Weights of a small GPT-style language model, trained from scratch on English Wikipedia.
Size: 12 layers, 7.86M parameters.
Architecture: RMSNorm before each block, no biases in attention or MLP, untied embeddings.
Training: a variant of Adam for these matrices, 332M tokens, 10123 steps.
Each number is 128 + 32 x the weight over the matrix's rms, rounded and kept within 0 to 255. Layers, rows and columns count from 0. Numbers have three digits each.

# layer 4 attention output (transposed), 256x224, rms 0.0309, rows 168-191, columns 112-223
172106158159147090094153138106133092159106146143125089072170093166159104141113072133104104160120134009063127147063140157128094181127056095134108075133152132095142089074086119111118144056105109185092080084180122147115113136108116137113118149096060113097140132104084167092072084190136070115000127136093185114049091132096072034135135091122
160083148091085067221127114154100177175005192092163165103183188118134153170135106151144107165173180199114172106126177167173166147084199157179037171202080094116067176103128231082131119199151147123142047083099097128140160104131138128126125191186108212090055124131101120175151130189145062145141091077215162151124172119225087128133141069138
000147150121099182133109096090140106157119129142125116073138038127088140097130140118102173107162150157208218155121137150111168066121139112147093149141116178095109129133080061072148139162159104043082094169107134109102212133114131131139161087131069159158175115185144084130190114058098094162129108162143024133175075132081192107199169073085
141171092120140108144126141124080153169152112126102141090124136145102098126150154159155081162124141161165222153085100149099044131139030156058133167231139160156113177125106184106156125196117126183132051125134096183113112101164069113151176100149147134130151089127175148142049125148163085099226195131103210164156105114140154125003169169185
004155092146151183116116109118128071125104100153097147092215071102158166097162162102145135082133152201132084124062149096132104118146140112059097119121114146152119132122151209109178132152174198161083122163206190143150131113143074191100097146111184166078190101122133076120169065161119096042171079116099210129189110184130099134140168186126
156072120160127110080212105107127036125180083172181131174150124173169166144161178169142086125118135108073114118129166133106138148043123122093158055153100093120134188072115193139158127173057219163145203157092219139159097109094103107144124181240146216067076094111142152109105117100065077185041064201146107147234140149140215114094155134139
060118129103135176106152159178174148106111184082103175206135139100192112135126204190113162166185147030095132068109177105061124166151096106159106148108194110124101071133103073124149092134156164048180038156103132166158142171109144157123191077172108131124184128122121171102067157165112128017255154158130125139116108106135128116130080220126
149162120015153119134096100132130044117173154083163128184097183129101136079197180108158151104069153090111121210123166144180149156144172175117193132168118132071101151130143115110158185149122025176119146106193118103141108130076193133172137056107120141135125178129119221108118118076139070102149049145029150076168177084079113113098102017114
226098136143098102069120183218154105126140149157130135128087174159163144134188094168100027065080150229152054124110103101108083175174070100117145116119126128132206135214105155097179086168183147112118127190131149207167146136196081117101134129160154142144117161093146130102113130143147116132184173075088182071086054151163131109203158138102
142168146143128076149146099089097159141182174118183098123108116137137146165087154151104220129148098255177101146112081128167151177113217166128120109126153089108142141094138055072129130075083144131113125096078181152109063141076141191166141183117057115063140115178120156129114125000136111051150203133238141152077072101136103137133128131135
123110124151150087096157143245173154124177085150225146114125149207087127138130149066145124159132134115155087078173155192186190137060193054158194141081032128142152068117059141163132104116130250131110104128120150148082100126136063121086165158110097109159140128100115163160129121203169012129163091070089178185127120149116159056048155124174
005141160153128141143162089191098091154172117162137117135147037140096134137104082120168098172110121219078134153113212151118132189130113086094086126140042124105151099137061093113117121144085149100124130123129132088126118104063121106125177107125069135156149123096085191174122141079101072183170139124077162098000138114174100135151078096077
141145156098168126169147060165103127063066127130109140136182145145100135134124093107137144098134104097091144158100105103101116154129203127173150115103134093133102136137167145000118098123137163000099133182150255084017063163115174134166142189099165123092137124109152050139118114136082147170132134126116151146134090075081092147112188183103
153082109119128102128060139095165100146059150148118081140103148119104144142223111105079098170193162069179103154168121155135119080164144132184190146137125141145152134090079143123169097164133119101106158050143158160132170124145136089119117098000133163114107104104114071125129129170124093137218118152068054133099019141121158202139103150126
072119154158095170080136108095141054071075168101095178146148011120163079114132100131154229141140115182167130095132113168081170069116075159106071188142168120114177110155122158189112127148096100142097166148115165107157127138211133147125134212155060121050157057139095104126146137130137096172056127176065226148064164044067101102088114066138
119114122078029115113108091155173079156193115095068105128127225126155131142174074156094122117126110189103122166170120143153098059098083022113087157095135117121114134178087127166199133146103213125091083102123150167154149153087170077167185180067121060101096149144095163102120133110091166118176173094235213077163076173111084143131122044171
111109125114201120115155137102163143098186168069137147176115161071119120174153094147100122164130113097190098238117109211157164085133130172123098155165140102142086141135101199141121102082103112084237119040098109079107091142094159165137134121159089092123112098186128177173140122189190156223081099163126009091147143109101083132177151095113
186110116114141111188156124154194128091154117160111119080109130111033144130119068115167084155107137043160116126145075130133150098137099121126119109074091079113108074140152182122131183037148096089084136072120065110203141133088158126132124216108131167179160132158140118132144182152093131134211127055250246126130148119158101122079128149081
119149086157071054173136096183153191109215155135176175193128039105126152145061139144137194142116129155113106151129127182135088066131085166189183129182168151134064146101100123131158104086140148171122044150150090083103119087149126099109116150086082144065161131133093085204139155183125079086189114135075255120053104111095116189174130197143
125129124114154096073150138159173158164106126124136138167200153152088163116128158171102144159164166199098117151101175141183091113125128255181164137087144169139147079091105131135110089148121092150160137123125209106186107132113170156139075088071152133129114051136136075145128103135143154123117164129106109105157088182166097111156149032092
182110158147075106112123088153151203199165089136160133170122119099171137136151102083132148071094140041124129102112137081110109113128135177081096074126149166082193142124027162153181100165097196168121195125129169167154101117104159171172179169127114170139207137115161097145132161185126195103156112090142047110109127132175144118179166064127
134090135145110131114137188161112091193110087065124094198078113068187125134117152078089137055166111167093073086136101161084178149077060067182110118144158104075137168059104096133112066132102155151118147123177070158126146112149109108173131125237155141098122100097083073139170117200175090070212118117146245156178092169128167145068063069126
126099135092100055139102170121149122123106120117132098093123117134074131152104143160052110166104181126105112151140096104176148097080132109132150144133108093079113137088094133080089107122146112093109115116153182119173193091111086198131092169171155131210129167085130109123102139093117135149113092163077120109059196144050082130092105187145
255139131126172150096038088137108137069165172092104167142141143160155134099102170117138106162173124113085125107116184068086161064108016205097098086113120148136140068143058060196090104133142180224113097153169178071095070135101171152161061145100014122185126081173159132133116064124083082075122147111113090099151154148118085211079158135161
# layer 4 attention value, 256x224, rms 0.0313, rows 169-191, columns 112-223
103171153115139101021049151136088134130151034194104179128114166071109143110150109190103182123088084101120115058114155114086138164149129170071134196092193092103179151141188070113115141126152094176196094167160102093197188149160106207093082190185126071136059097169145157165137105102096139109141136079147147119163160152166091121168128173158
153112122150108167113140106180103122136163102157077053189118169207107097161083108142146155178117100101030077122124153104153137093173218156131105100070172091175160093114141171154141098104110086081159070092117138169106010169167092208089150147074128147036167063103118181133131142230105096169138130155035169109110105065210079117139115143157
097113136169100124140111075109099090060102125150203068152138143113080121124151129147118140117102123089118118219121136154175158153189108148121123112122082088224173083193182086148154122197092081084104159153116165162003100137192179074134131186098140136136215126137142131085153140102116137208100106091095030092149161139135146160188095130152
136075110153085155121143043143123079139111115143092163071110053087209170159072107189174099052090104134172191180148142105087125161126070165173097129066167106055150060185140106132105152145141085118127188108163130074145142102099126040175126177080060086118151082244173129108111142119078051150067093146101107145162135100102224117125127128070
134162098094023104136141157052157014104071122077080146121136112160133159097109146204114145054172155124199211143085183077113123117175203127139077116111127156235110085102146108154076171170110072074124113131114133213139215179140140109164098119098072114137165014116120167119165112164178120063138133049116064079127140140143181123156141151119
186088148150056122122100144122108183118194173124047046076132140104089097131176165077145129114109110199164148074097125134169100151143185101061067182133108121119112106220104112116138113117202118161104171159105116167180105111161109154205061156103115099195139150130187067154150101126056080221142105113036108152162110163169133175100114106223
179119147146100175108036113221113152117080116092096154129071060200133095115136077183109164101142106157169106139106107201094111143114164088113058108120050131174142107188110152161151145058105155203115106127146206220102076123181133077143177117093084107142114120106116154082147142128145159095210165170123073191111154234211094207085126108128
071083142175093109146186052102122095137069147174135084160107102126077131149216193121108135205147067083101080160079102171159150126113105079023115155148097137136168183192183156065132136133135049159147126080096146117095144150095111090127138110074192144137128060149086099084105097166075125196077068160147159153122146084053118123110135072097
166116162111156096154180175174123125160153110134157109153088190114134122097210154151153185129142127165091193131138169088140152138113067140150193189111149126129101029094183158047088143187145116049111171114182040078162139076112156132140162127184144091126171135090125141074178107169113217148166092094090101158142099151146081134093111079133
148167159069046146077084120110153134136095144108052072125134092069119143176166091197160113157156118110109109164177135048102150106131091138161132084120068139149110123023094107198087147167132096135078126102125115188128132102157143177189148185179177120098042120184190168093079141151086110092125185098163069139163124125085112122164175144144
088159118079226120120093094198107049145209106065118168085154092116149125127128208202169103142104096078141175154129183094173140183078080116047187167112091145147084052144167166118161133105102133097127195080107199107173114148127159152137152077141101197044140068087174103127054114110117171108126156107156182165161107171040058211127137162154
159092120128108088183132220127164139100154155165056133098125119114189106152107090055115169206110120109172065069097117110095099114122104073147112137139025149134185092149131166084187161136116127165099085042212112134094169122140143122054132124174073089069124092107146086207134151150043207139004090161175143107128145117104112135047100184210
097168082092125156100195097099156146167240112132148179153185152079114084099166171202130170172139128177168159132102113138097142185139154122155125160097061168173177115012124124153144141099193120131177132113069147066036171074138164084130142101076085137120167065141034141101157137069084120189122095143086082133095131064096172091171120098165
207101107155189150147168118061120069187135101094136100087134144138102083041125178076071167092090199120142128126188132107189101172129122104134077086168159157110150140153134117150125119100142164100138082132149111126175082126196132159136146131172123107166163137133255122192140147205126089158174095114192191165164067167108097161119169146099
111150086139124191089121114231062119132118113139126074152106076078150099160159157166106095098121103124125116088119092062062160102104169095138150125147101136054161161117113065167143143111108045136148173177131147102012122163127130192118130100155066101119191133109070134171110137128144150061104105074102000081169128093071126173064148108099
115173092140128117114095046170094141187066082145048157140069158185075160090131116161065171093158089112141147112126115152146094160061131094099154074126152104126159091098134184104136111175064110116109118146137154193098125143092091108151128080144093169189124150130164076149092124037057059082145156211099153137105159078206065129083165122187
163099086104065084096122117084112099160104154087163143136197139067194124116054120091029117114137127228112135099156048149087136086137182157098194130045068108135109183037142092143196115190137095148142137116158115162076126088114127208098136101197160068126104147112121156103094102125151152162104115131111068186120128157108149184097176089176
161159074131171137084206156154125135185100154151164116124177128100108077124073036085128127152139093163108142145100078109117134121113145150108203091068090091066068060102109121128071142124113119063079180089159164139160144082114150109085089150127107117185140188146107154087208100113088108046113188181130140166148108155092065089137139131155
098148110144111129192171125183123084074090106163097092118114152127105089141140154097129183146109110116130108165105118170160098156173151114106142099135194152081129067137159190131120117075125191120113189169126131101143138110123125124112135093066140045112181151170123162108159153164127162079093087255113185140100119162133085127140119156224
117163121120084170164131097161149093122159137125167092071043106077131061136153145151107148149144058120212166108111123113172151113153096069164116149125156127184094143072197101138139108113109092146231108223109099126180132156085101110187112115128240124126068079148094163141089117155130128135131128057110045091080118168060123085148077198154
179122141067080093140068140090123163147151133157211142147140132155103145088138099139185062138126143137162220090146145112165149154158116098170096097117132128070164172103124144168103142134153105196089138199106157067162120164142108163158128105151115167131064158094058173129176100132114170125196081150118149116207105064104235199182131180110
112161074162140084139157155116118049114166122136038164171201060097136112133087152124118092155212135119148129078126147151124137113073114089077138102153093141086106169098110100111125156152215128147148109148068166079134109148168130098214152109149062064168158079155160160203201108161140137151083069095092080112072108100145070069180094084121
123133152148098105169169122110111133116111120144067101104074146082070067062106162164098152125108178103169086104114146141129135205169136114153110123171159163108115126190102151153137123103161163045092200103115157103126115124109120152123164117092157087114115163071105123216194158068150135095094102162193151142093105209105076064116140046166
# layer 4 attention query, 256x224, rms 0.0395, rows 192-197, columns 112-223
098147108103091130097092104120125155134153109132106196139090189150194130103096145155065096092142104162086174140153073122161186160054155114143091123134169102122164170109065098167139155141123111192064047166102158223124140133129136105165181096126093191090096100152151096133091092125097077136149177156118087091184255079086190114100166102126
105159121175144145119108095143079119128147146158099211149106161132095087083144113099143092140143110111105114150076120144152128100135123113162098176103197140124104097092170147075131151149155143090137157103149148149148147130130126199156098138091128143081162158082152110128148109111163170149171128145113131136126114157110170130123084124174
132141140150199096153187116131150113133067182137110150136084077097069105130151140063166121111117133149131097176151144146104119104156134123089074112156087143155052085082190145156175132112162169079173191046103133056100060143149129157121101137120148069123174049184164152069127150227154096122074068171150173156100027151134077142134119130128
137128085111131134146159163094104120073149161144080084068122127126061142104115155119196141179151159068126050123119128096121077113156147126094124124146158157190154083140130084107091120103133161106130154139135095091147065123092139070145108156122141110119143149152094127169137130094161098109142065119184123127066021153158116142152110116166
087152087123099140152150114094106138094188116132188101085114203115186118151115056165147139189171133123094128068138180112136148152105137166126110176126163139130126216153097077087114131078108104130103118142096097123136175116093117084113177153115103125091114158165110103141114175101138170133171116088177103133183125141078181122164139091096
089133156099139150137102127083157137109190093102096058157169145100107152139115123172136097081161164074130152134184139061126171129137112132141134112119132126135094159166061108178143110119075157105104137181130148168129135153157081056153132149186120140149128114176107141137101120078105103137094114084061093087118199127126132103144136139071
# layer 4 attention key, 256x224, rms 0.039, rows 192-196, columns 112-223
022126195046129106168143149189129061157104134148145093041205074134167123127155114146031103192130156230190111112112139159137233145198161107132143110119065117085149123150105193060154116136087049118125088011172109108127100152210097145165110111191133063180156178054163134193158130131103212132115191190154121105176146112117165118190169208112
179132088074110103124113143075105129080140093116092070109172132129115118175140129146104086099117152141073110111163126117140225127087113181093117124131124123100126136141160122044149122120126145105096133125146112133112154128166059100118117172164175169100103102119122160159099119088123106130167161090186086142102129138169157157145130120134
122123103244159146113096139103127129157157120112187142146126157154117141110112123151208117156157133138102144109138152106117009086097123117166148127112117104185099167115126085202132151167082149126156131130122108112146158122070224109078127070076117128111124125142108123127120117073140144123088123078080140130114084119122143084107122135144
121091102186161137111146132118116166141119180126177175149054154145138110169101103062155151091158130078111123166082127166085000146142104120158082139116162128168122124133125089218117132109120129102131153179083100102129099094107188129152133071083095133121128159172132075100161138143098099160056126117050199190130113126116088119066145124127
098113122122089128073173104121129126128124123144101115094162142133112118081106101160061112121101161202170128120126128140142123084174192132141102122106156132113143151155123170000166153113153076206120131133056124118174090127121106169093102126143132132106148155170146141169137156105140137168146111172134140134115178092103166168144137130117